Weights of a small transformer language model: a variant of SOAP for these matrices.
Each number is 500 + 40 x the weight over its row's rms, rounded and kept within 0 to 999. Layers, rows and columns count from 0. Numbers have three digits each. The size before them is the row's rms in percent of the matrix's.

# v: layer 23 attention value, 128x160, rms 0.233, rows 34-63, columns 0-159
# o: layer 23 attention output (transposed), 128x160, rms 0.213, rows 34-63, columns 0-159
# q: layer 23 attention query, 128x160, rms 0.177, rows 64-76, columns 0-159
# k: layer 23 attention key, 128x160, rms 0.18, rows 64-75, columns 0-159
v34 087:445517444557519495491508524473516518415451503446559561520495466520486476520450499459558481527444441483523536578494484506446526469516527473531537543447480544495493513517552503486476498537529529442468509469406397447496551430521490432463510527565572416550534460473545526474415443482454496484483499562511467466456522523466523482490565533498525433522511458497477527493503490517493425539513536484541512557542562548582522508423539463426483557482558493568520443507501467525539506486564483
o34 093:502546513456472561391528507520488543575525529464482514580450517457515521476500497447453515530486533466468474439486477501480487456523519474432535517507466545494413477504483471478526477437493470550488409530551646533575480550474534473558474465472452493467521547523510520544528492522450504516568467529477516534474495498453458572514468478507513580474455536451558501502500495407513500482554466548503498481498514523456542443570526538477559578492532477604537497535545482471496478499450460
v35 090:486496469515440516492492447517431475495499466520483490511447511501471521509514440524478531548519481427463513487526561486408496513433451475476456488493437528495457456534489546472503532415527432475555518492492545523528509470480485476503529434410540547514507437537497456509434483503482502577528518500534549502428442502542483540557490406463499455489574567491531462497554584491468486514486612498472537512527436572453491491430510548523487477518524511483545435459452500427596505454509436
o35 087:532464485466507527611453475416512529494505485464425489471450611474500442453437534529521545539540475532502508509525492513492512491493555509456544561543496429547470556531502476546546480573511493494438494474486520473464514508518560490541416509543476494482436503394462559527587482464464534478500540500494518482565493541466505505412464460492502522490435446505505551533498435480462483470468412469532510458512498455534516529543466506481448549495459510501495529496509458402486510585531573
v36 094:576500504481488491519465450582549557473474499596520494486476600452542495447475478485482560508505496523543487491439448390514552505523511469500589506495490570496466440461483463435516482490459489556521532498484470470496466544546482474459486538523521481497405508481514545472510465488460530565417450492554526478530552477468573588535471479487500563555450538539494485498472464437540532525559525552501515525470448481462554485464411492554474462538563517516459499479491435445557522520532502
o36 090:471537511508507537527535499516464485524428454547577577539463438493422513522465486580472549511483530505507496477489559463547447497525482513584485502545455512468553532512468513544451547523516490492456500501381491521451444441430536466570487448442452499530481439476486523511468583527433513480500522487534486516517513578533391427495486443531490516436543520554564516455534495509503529504466511443462544479520568480479548426524467512502518497516463452519485536469545421548514533561531497
v37 100:442451580523410528411475463487457439480539521532502526531522569484478515501521491515493566530525522566534567539518524496444535433551486449489457486505525504524419480511523538483491479531473542496525461467490502511492533556467490525494528494599494588531401467544467543461500544517438527541543511528450444522478504513498557429531498471421500527476422448498460524461480497484580531476516529499461538530515411448466474472459564477435550521489535524472571437473475548508505425496486466
o37 105:437477442370536506574440444509514522457554529442494521485495533542454487528446485476468587472428429470543497502551485486554550514508523473489426578504514542449524539473432497490489473497527511520497500508500510540476437490445492464460499507450587462472447478504447521539552445480487500527469443468534490476483507462535443458529490503482529511441496533504540458478535492587484434490481531519582541455445517491545495551503506595495485544492503499494511547543489386566431517463479515
v38 093:450558499487521478508422477452513456511520480514530505515514491492506536475502485477451489467520452532550480535512539518538505519462513507516524555504501461480475481522532463449526551476492516542431523502516484530482477510606518495461490529561464446526499538588489456508527508528456466552470456574487515477530550587429418587505485567507553464476505489543515498529421534511538567566436538441498465564378507518513467444444494541578473452542444516527508540494500519512593433479456417
o38 096:457491577533504506488492560497462499585539527521439581496466483459487525497512556477527371457494493487486505469534557514503502463471542496502447520528453531459578526505521519505466463554517503492490452509436581499548506525471551489587445489533459530513526409519528550427477495505485464442517500502465415563483404523538525479508462486519440521509502534519464556558528458597513419470484494481487513480566569498514539521462452487502456513511542578446579484455482523556463487491514472
v39 095:469478477545603503522482401435488497510558537462490532571523579501537404512492509497504501479500453511505490511526505469566483570528503473489446526494555518480542478461582464508504518469548547444563483484501445523517460511535480472475451492514513507515510496492525546435533551522473516531497551408507496519525457457465466476404539481536604469500511472427447556506550511509470542536596509498430538488564446521518465543518490556460475587463478480419499532510446485483475545471480441
o39 093:455587499504398479475482526501487527509573455486480501458511511488483584589513493526472525547492570523509523419492493534479653544486463483404532552471483565514527510515469490522540529484483479538506523441486496441431511562455518495476549443533477537514503547506511530554433492510573540504513568527545530462501505472492539474571439528510461502414471486532484427519448477475538483507477482483560492444472569494499404432514500488553481458535540501500473490509482553500473550505514471
v40 093:527465519541439466479486552534451458580369420544501493502510455544504514486560459410494500555537490500485550520503489460497507471488518551392521532427444468556550531512486506505454463559501540526475485501449485476537536500509470484552458435509507554487563498548466485521454540471540453542448506509535533458540533470433502469496504519524445495463481551485489434470478588513534550470442519446505564543550526445504519461522512490482502480486507535469475559471498449472462575454603549
o40 089:521449446486578551461515507469474528477492473567546458456475522466452430473448438509516531416474541468579492581506463498509423486509531431497552466502534510564532455514521503501520545494542460520455448462526563537496476512443476576507525541489482439480568520461501537518592467538482540418561449493577511476499488539564545519498496448443500456488544542565553512524467493553555516489515500557399442482517496519505516495475543486487517533500473548564543464569527555523553518469517488
v41 093:538479518465497530585443525478463513493445498511438561477523511377473543513494497493551573525456458507498482523427461460539514500485513527488528483509483475494556552429490539451516482479500500527469456476505478526546455494578441471485482475537528519514447467502457555556455531444508529437495492462567565525458537467496475475508515474457491469452533447514482535506600489456526509481590415586528511512488534461485487507579584473438464521560478418493455508576454439532486497434532488
o41 093:455540521489459457549542481492447524489521444509499492528510519539498469553554416538496448556475571466479534480559503420446530429478536518542532465504528487480440507515473536554501497490439468519502568478475543434489495540392513443445579506497467577451509540524507508467526466476446558517499450478473531511497509507455450497514513503509570495545513468489565427538386555526481470476471495467486470524475520521561569524461454469460569551535544471518447504516508579472601507552476497
v42 098:530479474453522523500550454558464550448557420442468509486535533526512515492531544553473493539487483508467472536516505478444520506478519557536490481602507456579583474464500497499436514501517572486526509583508474523467575506509485575438478429513504545541537457493486458533492554472537550516393517540474494574535461503492518498486520537487537486491466506452466479468494533442468546518474541516540439475566493433431441503541505563432483566456460591423553516478462545516453533518522494
o42 104:518533464477466460495482477433476523489448522455485491525508490525565494527470543477504569416406503514527534487498526535468516518439517467460467557380444543543495499549539485515520531559498513508525558371561571481519443461461437498528533505550544478474473493488500420527485427549541532461494534542512486467554473458546563492444457520467460460434517493540455534514488535493505567566495516485511497507400499495516506519419504451465514465459454408491478504480473474529556448483463515
v43 092:524537533537428559523498556438486521449477522566525553511435559489497528491526484471547544505465507539473426520544559544496478551494535556448502501570524532482524472528383555558499480507467556500492444503522512426561486429494496503482514527460450461464482518471483491476518509472450531521387557472515557438508472550560447506517532583571470471437519555583473531472518509467479496521513466454501469470447510551462464497471520415507517467513478581534447493540504572453529485496482463
o43 088:508519541516518492581475435582534491581462467453452514537455553477526457489486511550523424522533506478544522429430459464505554502491523432531485439464520437492493481508549454502501520458535520469478592540501518493477474491554404539560481558486503433466529515477521503540503492493549459520454537496542516562575518469483477521478440443580528531572536475480489465530512500538550454442465534514498501466536514490512516428524472481557505506495534471518581545428470549395574484501491562
v44 095:495517456453426485456521516489553552537490500568496542463494552484469489495499467559412533445537495544521515537460538511436404588496502509551389504562548498555489485516505545447545475498459432506453481463488536543531504481520458437429560545499496476504467506537455558589507502444470520533478457523556511444423550490548491485464476464539426507470537444528514571521473490475493461498531520487418451475449570544483495491506451463442497487500506466525580550497539539493464519468518542
o44 087:487518478528492530548467538447453438477520433498498558565470485509546491460481488532528508464527529479540517439466525452501564505444494511548567439415477538488493486519431518554442474472515535458470511594540573428479480551482524487530505498481499487508574389495537473457500540544505451541462472469504586502494589459453585532531547542488504548503506452474540482478540502521568460598508477518485508516496420465550489511487482517482510556541461518466449537460546462462527456576550529
v45 100:449565458508451505554462491502506521463521550554517496435469448477536537405553487551550455517569493484446512496481443481496512506526470471471444471529472471523509511519546504523562487508527425501429441485490506413546469488579453516443520519512570504527524561506496469511454575556451480546525445541436526472451506482441493489517428482538485533488429574500583552473499523487487586458448518521505568534536505484453496504508496532545492575489493473529507454556439467530596503523443545
o45 098:507449504442551505485517529495453541491519454436434534483516484475495458515494537476462431512542483436519466552535600487434525436495508488485494442492478427419514488545475589543442581547530406438540450474462392514502479469420570454482482463547470452584486434476527493455560418447527495560519481483529482443486527490491486489475545508461458486494490477549557584549568466490532493478543488483493484508469527445520534448493516522529489535470484501501501557505466531508449491510499495
v46 096:460477500518490489464529486453515500469504501476546512556455495574535506578493485457522541551503591465515429519544462503503553433494546517501503529473486420511527482510459489512509551514495441471508584427547451559424497538567474501518523524544504473531473545466458418547415500590491539529595503479505537556498455508464503546567543495502480525492475486539522454476496555452548559498460505490514536463503512451452384445456481465504478500443501501521480476501513475543487569422533401
o46 093:537502515485522539473533484508491504524546537487463422523548512401512464505495445458447477463480385485484511524526517458446493505466602429454541519513489498499505512502559468442551477502531513532496411513495574486485559434519530486455442542480501469544483472490564523463503505445542561546448484567473508452394496524508507468495453467491448458462546472535482532554505505530398461560488507487517566541531558503494557496500477539533531522464551484491543523471477492473550558606478429
v47 089:526518552504425571573406480514504588479507488571507413473545490469509425546487512500525555567523491533460542468500408524542517567496454460489480533529521491524536465520505443512501514477472526443561415507505529446485539533522555485435485459562489488542517484501520483515492495524400413548495456426496538525487492506563492468526535498494518525499539478480529552473446546517506469574471539517493479498453485499559511495514523531450510487392562483500520494491409434501531567527567477
o47 084:513487529451492470447509500485434503440458478415532541548417515528464552511467470471446519493501449545512464492497498487489513446555454496526463528496558563428577527515508500482469529565538477510453529485537467479503491527413502468591512447509469490515555497524485484496530493534527593541458505513546497376564483436447501607468515458536515525480476480556460459557526515457519533399547498476429569493508570452503432514520538482502440510515490515530499542519528521438497534559490499
v48 095:510469479443453498524540577463493500520477553485509483454466526491517445481467422623473507508466465512548524516476534542576496502570498455527522521488449504529484512485560482504426465523514493561488509427514545529538455513489474485496477500423485404472544589428492468566529489513570491544462518526494543492576536527473477458493521517452400474446435511465435496517537532498536448521520483465587490490505550465473538483445490482532471473521457447551470517496506486416526449499612514
o48 098:474489516584502527410507510527549555463524468494524475528466453504530477458521517425427472444503530532509517523483462473425480500451519517534461500510551465441453420516443484429519483440550488455444515507475519520457453499565507476530482519555520517520507490415457506454453460477458472385491466406480513528492496489461403501503429524484502523573545494494575574409461545468554485501521512515487458511481513504538485497433416459477455498496440526483431505470548496522501494440479458
v49 096:550553393480487598517473499557546524508458441461499446537531476496497460469485473519481469417459505480520476492511496542522453512605482485500496514603507454483502541484513451531451524476408519535543562508490476466587575483448458543511544485527473496507459526442582460516477512561504521463494437498474511512533513481498527437527515499503540495587462567426464442525489490432517552457489535402438519507455479462538574510503488461551447520496503505549550519488485513537553526540514514
o49 101:507416498523484451470530530437502444489447491488580477482476447530484533483487512492444516546502604532553568485432489515491519468442529546497479475426488555541541474503544608428471547530505423517430470540569437539471472456470566508526546496555476515532502510582437503515453494503477476511483498468480503434488510449519443533493451496546468507462539489547504520469546513510439556523439469599515468475475528528431492513484511488547523475439476486525539448431500476496495412549501536
v50 098:468488518470522429497516515455550545514488425443492503440553487495451387471514519433523482452493520521516542542492526531556555573459583539529497503431521530449443456501444517525522486470449459435463484551539456445477504444481555471450517487454478447537519509434566514577510501443509511499459494491524548468529500487449489460438498432514526507501594563467544465573540500537442539488533421494498496491472504452552520474550495489564589488530505464471548528461532543481554514476545513
o50 096:555543458542446521466504520507498491533496544564498567484485458549519521507484482516523511550485482508424462472518515521501524498481436567518552444506478513556504497513529476521470537433512426553444521593533457512570497556477456483533521543468492545461546519433481507504528452481487464510510567528510575436554514531617511530502544547534479497542502476440468519466502439424504434517434481584463493495460492542513422495454527423394513516480518556535420436466483462462523530521518494
v51 093:523573488551447544507522422469479495481512458466530456502534505552483479500486484515533485479504431484521503506497506496509554496423476562626521500559486532494595525602517473529475492566488513496528554438513491519525537623452474466461454527502514589507495488479469557513543537560479534441521512473449461515496503515438509582543514502537462471497583522516393462463437496518479474483529470502518396513507425421484519463513521474513493504483494456463557507540480512495556522532459537
o51 090:495552489482537441508532578496570487529502527450529508529499481479466555517419551525429495500462518565467535472537529533506461512540473536444511495481509465511476474380479524474485497462508487509437465451515593500461434477501479463571596513512498492504524506576473504445498463459562540457458507503421458531499519504581476475497513537495561445457469482514541429543494480512490582588545512468577527453482531514455493564509501512505544489555501462426545513417441461532441497503543535
v52 094:578485494534579525473509534467524417526518488436588473510487473497485563499561499507516542546549507494589546521450507533503515462551435516504491438451489512432526435557507565456510483533530478488505468443516526502511474570565513518485492473506479539459436545470455463473448537430460479491416534487452499541511540471533453474511495484481450541493565476510449515451469510513499517522457576478513441569434437552521460501538472472580461416458524558527567427485487462500466438503511535
o52 090:426509518471515539547496446505556518544405481498517498492480506543587504530486510473499442500493430518528474481502481480546490534512511450516511516480501467542470496511538546548488520545492607494447468531480538498493526539466505465538492520492538520543542452535490564489458472497569510429557526437384534396469472545508436454486496548470561502491509513513470452566535464530625478471595449488497529456547540512423542544530505542512485510567435475460558532485516495577506538477484498
v53 091:497475489528534557484551567535424486450507471441416556444519547497487452565432515589502536480506483494473436471449560514541477494563490467530445537483512549533464476585462518493478527488475526485498460588457537485520511492555495557592461471490526515541399496462485470493441494565439522479489555501524532514473479510370496543474453474455518451508506466514493459531455582497462504584541522469507515512492519463551490544528525522518453535465489445472501493478482447472519456503474416
o53 096:467526552510438515541473475514453552422517520476524485492509472478495515455513597508499493576417553502464549541493500472525590487458480542438362577508524422534539487537501530507491473529490547444503537504456625525530483600512483464475518503536431534511517551545515455559522441463561491489497513467462519523462534513512471479488512508523480527460477518537496538562496552502474474493543444444466555499482503491455405492491441486471514495523458502606476512517475507517476481565539531
v54 092:455527459540527489506512524501512463481554480528545512484461423533563560505579464441468544545571453485519486504502541486485536512514427467554478532515459530439456525538516445492511415487516495540584530479511505591498393561471471527438516467472477518489541430392492511506494546523443481560529563545517496605469542549516457504477480544472521456538472505467491473512504547499479460451523509450553452468516523527466464442427493421527458561536541513473487500439477511557499506510532446
o54 090:559546573476514549529518438468495565517504482491466502543499527465439421553438554488449466479505478503544463503460449490526490530492503510489508588506551490506462494453476474445548507412562535454519407499443462433551546440540499369541480497509550493528454488524437524467477485536514537431508538519433541492497461465557491460543513464488442554416501446494559575559528495508509468510493440525561466528542526494470515518532504528508521445466544475459534466510570507455475508470552503
v55 097:509526578520552579514522481477513497534501484524502558476493546490481456366532504423437531487504477538545487487522541538481507530433509511513534531426486549500589421542543444495487470462438472513510470471460504502511486499482505477457543534501468470508513476450541480448540478492511495460560524500580511531391468487483548461479389476577503488454507540415476536487537466429533449510525552492474611454515491500456478521538504536484506475490451474474562500495471502475539497496597563
o55 091:499541501501450500518410496455494482453535468463445496511497462507530491525448500599524521522501569434430533491480507537512527574511466548514498460526560542521430524504513494472528526505511542522463485446520417522441516550496542453485466418480468493454581511568387541464457565485515574507511436519493542474598501473491525523469538530490511470540567571505511546452505507507508438524508455447502440461491514457538512459531520467482526553548499538531532495466517475409574516455432553
v56 099:476506589547495481492479507462515467495529470506512529557507512472479486505475559596466545447566457598493505482593432473494538454458496473539465577463469517466370515527518479483508508538525535503469416488462472552504490582471486532501435557495508430512459448455518508414513540502479512518499479487489468457465529476606432509436508483524527468527522549484524596488507578471513520473504519455468496595511472485601421517481485522511493523503488498526533524548516520474506474464529501
o56 092:459538507471504596518435500566448520484488499517495569457448547460532509469501523528523511486489535477497439544493527517518508565529467487461510494513516502472522530484491533555510474521532462454530532517519470448492545569483551418498547467546502518474554493540525521530473487457443511470500509515614535483451510524406499522521505534497474528454482564440491520519543502508552443460367472548507493420513584573419509470498490598476485535562508494416498501486468516505436533423417501
v57 091:486500517485523513502449483448508474516504501474464456500524462447528417460509518464435453488506555566422492496492555522517506529493485545539582481412518525560498492430458549483530467467462507536503597452476457546474496575490435496527554511521455590488454534552481550519606516523515445481558517526538490561550481462502483445464469531411488505549524541525471441458541507564547539526495465436577414517550480509447510501516504519521501530474525504458555512514501509570511541446430475
o57 088:506481517499538493490522554480521433557541475576531403449591510534464433562466488440483485463504508438494530502560550528524553567552466507477476563509482468473550513506470413465491553527499511525445501484503548514446516389472542546517523468471516575447519516527467444438485550479482533501435529470458384437491470489497497456541521557518478439499507474487466496537474468470473430546531520522506562484490448542513450544437491473478527504527544538419468503490473516455509431464519468
v58 095:469531459496485508492454506476544542558555483478493494498480535481511441589471534511443539514485482494588516476535485481510542452431543534482518469490547525521471516499492505479466446474481520466513516467502496473487462578557463532508509587519526498501488487517507546464482533504498532399474551504531475549520461522551467509601527563377472442478564503593528531409537492558443538524530537407566440510532457532510521486491470523544540509463411567446517556558478463520467455511481537
o58 092:494493527514519510594491466510531454556455504568464432429505522492483543509541524486513512480445483557418496515525538562457504556568513474484473516498453461492528522467463492500506466507531542481443580411519525447479552434519433542550486414419524551452557509450533523528496491491544495543466493468487456488474496453465512444530421539500559461439433514421505506528497524447482468531528539544491557424538472495511510540467467532486560512504533446430546440496515561576529499491430513
v59 090:512487557514510511495458476555521525427463479574460481468523468542520509568519582512513504436415518477425534496530463522534544447482455542425529475505532509519525454482499511459519510568472446484556456548464515462489507540543430481499528499530480464457512507409547574519514582494439506483555506517456509529538528517519520406477433529518477475494507525550431535461475471526509502506504477455405508491504484520466534524376525481475556483511469408532518446557480500567456452432503545
o59 091:486548479471511523525457461484443422516551542465500488467483490499541499448531475444499488544492519525532431514467487478461482503482483496567549512517481465490433507459496483512466502472561473513473561435552505513474416427477547526452445475529492484588435503597467520447529442494600521572490420493591459499561449464493470569536535491430571446539528471460489447485481547487465500457508509518557533506496483470403482493512519534504520447485548586472528484494533493512542542430459547
v60 091:483496528498526552518504486487507500480546488520442494459495563501549553502472501463504454447504454512488591524499486494544424552557424510561572570550544501488441545486476518519476521531498440502480493541454498507556542502466537486497510501364476566563469520485560528530531523508544449506481494474598532408534473464483474533588494506587440495447431558479557522441496517496451468444526510520455491460474504522503505532521536487454489535518513573607578491456481523542494532508492480
o60 090:543517492465486506434440501453440487473522517501548544500532463535486501482599567566540474495519595504488472438524523498485571502488434442465458485467452497476546510423534495506553494438523538459517479561569457535506544449572581498551507493573478472458474463480479483535528523458464488476533516456469494515567587517452494549518468542451553500530538404528532471557464516532524604470475543486459480504535502493504447470512543479505513490527503539469505502414470468447487478564493589
v61 101:526511517475493481491555555477567479515468522509458495513462481594496495490460462464571473479475502436566475584417542483502474499473487527533449543487510531416487529482443501516495555528485458489508418445557532507457462485508395521508544577448523515536483513505562485491523601547556462499519491507483532397490475460428529530566494501556493488524475530519508515558465385445517542503458517535478497478491535440492497500524504551432507428462482482488461490520571465494515522497601458
o61 103:530452537537517475453469520464499470507583443491506543494581440451468536451568495548435456548549494502500525506487493473515478482527519471495571413458447520529541468491595502459511502434430543542517453515449500495518560520510608524489498510541439441494504486474495516521522480456542467499550502480477553523465521497503559518493522510444445493484507523501510498444514517481505525466518484500538550475524563492580529475499529362437503531470490496538496547379516477519528609508423525
v62 090:377443508498472473457466550510512429472466459497445542511547545491493481528464437433463497505478560480508487536605494519552490573508510420526468534482519482475540536556512554489514519518548503493460470539531473512510491549506510484505433425571514463495450450524481485554483513539476514499488480558499529521472497561576569477485527507557454494514463512545537514499506537528531489360520517542564494514549518503508542559408466562460490523497448465562491492547466444429509542576489507
o62 093:505470475477466495526477496536467561451583540551573539469500494507472483511411537472523453534520459476478484544456468505450588435522516454456451465506484558461481503444493469432473476500523478478500548506458599445428427540524547501540541456513481542553403507470534549563530432444418512525527525467576526481490486463439477554467484485465488524538464463510490588493538553473482525525477525483456509549477474508518551512542547519562458552516582496523474488484519558546522514462564485
v63 096:468547551533545450454434515474517487442491446514538421526500572560532483482517540493523497487522561513468515546544479585533454478499427494505450546522428468455446455505466535551488528522507574481561479456530522475488511535491475541506523462501560487526563412472525568524509517477502472483489476504526424415514558452538476481489559375478495530477501497471522488459562518469450535560495518522509504505488574470459463551591455512519468476553471517517489468409470495550490531524593477
o63 093:450523523485559539545492425549455495573501463460492564501523508411488526538488471485519498445532479528544533506502484485470452485532546475517487470431470516521510551481526503421530516441520500426483459565543394477522459522455491428463467483553551449474514506519518442540598565447472499385529515495459531451487468514496550619496481600457503491493486494551524490518522517439453496439484555461509523506530537492466491473479513528506439499461479515471422480496503409499528535548499488
q64 109:475497492507512453507496481464527490603466547446511467451498515421478486527512488521492470576500480418428509501566559462505600501524437506494462497557589499551539516564482458520463499472465548492513452517587443427544499463489508533563517494459493545500485493502464534497455493536490507484525561521452462503481514451409483504546515553489465518487547516468492479567489372479505494507466438480586519500588551507463502525537535546499495476513533569516421513577469538502484490505519426
k64 104:441464502559441455452537492537480507555534486458461495439531570477523447545543478493529564504568505532447500471519472497430469501493488417528546474481484437478495455540550472482469410442486467546500493545586476461504535539462493542507543429431516533502529512430471579468497529552446491415519540578525456496503538491502492549557556490526499488469548563482435383482468445499470420505410471513530498502507527530563508510552510522464527509461540474498514503562501522480543518459499513
q65 107:506530521538459535572503448491533477535549506535488520461450487450503566452503462458498406532442578501521481494398519476426403486478561455450482466525494412454497457482483534527464517491500517493561528526470500503515451520485476536529540505514537501537499478512445566491485526515444519532502537562469435502464529460506434412517558531529479468490477451498494446500478471537474472526477587540521506513531501520594414529518511544510507568606485541455521451430543451505464505519514422
k65 109:491506509539497508478518506570480498533539433518549501484475458485496538461509433539436470532517521571530452451473502398462529533435558478498521455477563499495512539460488445530473447435491522590536481519500463540465482411552501489467471534538536467520511505509488510510510507470484518498460483556504426449482427486504529542480472446471537486527554442562501554535486504425514520486543580507503513478453477448575519571512581446494506539496474443500494422490477512446585565584577564
q66 107:510505489415459515500513506465464475426462449487485524415465479471520485500537573541530508485586589503520454517469453448490599543405500480502565507523552547577486454571509520555492500479543550553515543562565516488513519471473460433561478507480515486513442480521463449486538457531540455498515527540510414448476486508468470500457523522513486550565490518541502524488516621550526482493500456564511498489482462504528433494448461572497549475457514467494489504500540502477494442548567427
k66 107:528579490448487478498517512473484479492509512476492451516469567465539540426491486519451567539527514509417462536520554542459560467508562454506532527494639492419524453477465459522392488512487506505510558490540501472509453470482492455514476503494519482542479451504478517519563550486504433499446483527546523437458491505382494494430548491541522547500497518599489530462532513512527474519475508457509510521484552532478458446510414565464518527554517483487585571479468597479543501506538525
q67 103:487469527523479585525451490418488495498554537466536472515522524509489497416502477556473437522474509539517576520500546509458486493435478541474522498498513509548535482487476484541508456485509526574482410542450455604553524474444480529568537426466485536509436494544508457456510460552521476479534527454473508560420472453549475494484459541489507515524450620485371506512460448509483547505521500511481536477459510494530483448446421467457484482523487480520565554473518520502531527558474407
k67 109:488545501563467466509431488469488506510548457493390497472532504464496532530616558549489566521510476590486524488562545556437522507471472531471529522499427532443553527490519479515480478433466500589517499535512500531454535494502591452503500427536487431426474462482515540491521455505559459505395443475498511496442501469508537531487497543518515467457467552538468415456501514522560578541532525510492527446478546532493553452495468490480539472489458488510477465408472495496423530524489484
q68 104:535547554564488499541558508477548518417477493472507520500523543582464473525506483506484549533496522440450476499461484511492447501482470485533582424482459479437423566485501539559519534536418500492556468507514417512594512513570505477560478468542463525475525501450461520521541453477503504416502452525466581562496407506499447527520554449509537586506519494508522554500471559463521522438550467584546523489443483505550533546453504515527478486491561430510536436469524501527530475478514484
k68 107:586502527504558477541519522514589467409474486499546482465413505484512497471442514523492521515527501545496514513534510541418529516530524501546552432531550417447450553555526556506504558536562524453572509545486502447553481437504531515515507506488430466540530567591529462532477470508485507451457479524456573524426461519474477451521513444491455522420579557439546455477481583483503477465510490468497514554525503450518494507500511468499450457548508534434516444493502437473450457474498514
q69 111:498545513462392516503492445504494459559484455509440571517449481499495506474540510461467531509495501519517499441531476440502522507477513484441499494482507455471452500476488505516531549493548543400440506454571463488535476463582561416515530485445429522524456423518473510518501490512434503539558513511517470572532534449602565502497529529559460553453505514572486485435493458549467511500475517569583481490547468505523497502433534519476464502495469501479525546547544606534522585523527560
k69 116:381536501494426507458526530512519519505493507543579495498449508489485496565496444566487605547433502472446503495549464444572561491516536517498534490492512514443494516546522441519546548524538470489506506454557454441503467507567539522526457528470491524521508501507520552480511457553517527488430427512497502480546492498563540520497508533463474460462564517477510485541464489436481493485482503518466524485494439470504539458490502467472460510489459392447583591431503551579579463518443586
q70 101:508497439471409429549471513436448475471517384487553539500464500506586504501570434533514506507505533459528560479513551523479461558450445462507506523486503495493535556504456523493592488478527466563483536494418503466528483480468546521502510561581511465409458556488424480491498467511506512530504498489527537492523443554453523525467471501498537506516422536467514534517564373451500518523482486469518458525496549475565487483471564405489549519537457469476468479483487508458482507449564534
k70 102:506457447519485521638484470421495469390483454522490458507459452551548414559568508560463537550526548472515495516496478458530482459487427544499488479506478546507551441488437488524502531604524480489498520471507454476510473534448464457427461544522463463453483533419502481528447522477512490516452573460491477568530436520481509531492544415552525504556518466499522513548487482532506463501469508526528513537504523539512489532484534505487512519495407483535449501442488576507514532544458595
q71 100:482522456561542477477469552517510433463457552505534508482499500436512433500565541525521525489489474414467487543546495421564524451538492492482462542509506468491579470494569526465518543482515476490514511459497456583524493531462548456548549457530461437496468537470509564509556488548454439447517464449530526548528521513523551411519500446430499532514507512540537451455469543428551528483518504552432499514539520525510567515476553454567522435505511394443549494492527540495477486437581463
k71 107:508494469469484540567583546495564547494503479528463517490521470498439502499615500540500474532504532478433538519562565486494499578519566460526487522484459482568540459550455550504493581428480496478532533461474444459466429465491529546520499481475459444483442495562507485548477557533441448511448531538532553561517576507467446513510545473538475517494515500429496475469416476499431466503535501572526515461448463500484474392540497499529499460525440425488498458556546477557514523466523500
q72 107:453612513498445443533452447551457547509546560450465566507489528479537496427450568521482525509458565490437504508472511471461543482521492552534524549535504485570479433507421491460495516463560435508516472430397470473499502513468492533516489507498449493552491437558492501550516435514496525539473474462544471524414503464559497521498485529547566454475447565453458600465503508466522439443544432438497529542512497499477490497457495492514491487460479518514552474490528450582465481529539504
k72 104:488448497486457499475472522468506518482471539468518471525563547426424474477544460490517530526462548544479575545514513486510506465463456537529571610534457450497515490485487530459415510524498454526544534530498472446476536535498489505516538406502461491564493507571432468508522442543574496571498432433595496535430409465553541443498474473515540492518462478517524517472481517445509482471562494503545497488494542458515528495574562481594549475485511500467535481561521454479515584541490477
q73 109:535499468462495573475525490527520491531503463549571514512521469467554455526531480451548455449537434457531474515508508536522483480422552509500473451532486546494493508434469513466439471455497463553529544531465477507495529471497489525409538437498506513501475508476465473428528552453449471427395534515533505546542411462507491528590538511501496462489473496522489516491495521551474571544484480523492488456616601463548433496521402574501438503468466498579510494523506474475556489558538535
k73 115:537498510539488527483484565455402473503555520503529523545492436450533535473530463513473467471484499548515514517484484527503491515488580494402467468513435503524505519491492487499555524511474413498476625493548503544495565481503525424557445516518496556449491505516529554454528469534455466489473474460516458426531521571411431488520498542438501538432473519477540532465450451526537573474543484558451478506582524399567483503483450463425542472483520535539540528461507518461496487506465546
q74 104:439522450511505534452459521494513528512546532484540397555521526529468508527495520473427533522562555506471502476417508529448519469541536526542503463420523549459570521537467578513509529513573432462487473506517556517435465435494497557541500461511502503481423422536527525457547529520513522457444447478507508524552521472527551493545489519501602480444399487496525483453472465484480541532520558534584494392473529514480489475582539464478552475476477450536432464516516502481475528494501466
k74 111:458596452538457532539418539548561523461535447540556497534509515570497511470482527463543542503517492502491461440475510510505444490516470532496469471476451491563440570485505478465547550463510406480473541464490503562532539464465455510492530522489499478473496543507539427527471479491457537467504476520597491533527529458528482459521477527500567509455452436444522366486542537514458535500525494477536464495518560451519460484518489508499592479529582405512533448532464609492492509529522480
q75 111:486509455511512529482449507458492463501476504547487560512497500613527569497549464503510456500566495469486489600519530482489506522495443444439495519509481499506442457430592474465497492481434553509500479584406444504501452476550461495472495508526415447546473575493527537464564477443498572475469490549459488518539535432424511499542532471497522488549541513525498476459514418532481457560469488536422507572448503513479557479546534527516507507558504478486416529491534420486508483526526432
k75 109:522542497461512537457506532530443530499556509522422522528545499493529525510483501510531481485559478507480520528505546502529489538507505452451526524537495455468502515495541565562546515489523530511414497530509503477472436454491471595492476473463421577470491500475508535491490457456484530458394478503575449542591410416458519559489554366538525478457519518469536486490481400527491550531484558468496532553508431496490498514514495459548492522428518530428444467440488476466562538544497480
q76 112:528515442485537423484473548514507420497477476526559462493506517521497506602532485496484536494514494537560432467442509425487530468478521485428465476559518506574491515523482495522460471527514546522505512456562463476405460539433547479486467465494486468446464498455470488528441536536517511483418539532562500519450443431480498534492508403513574521541507519548489623477611455551427505475482571512472547533524526536417478528489523454539501502532548528526514488464476549501538496513475506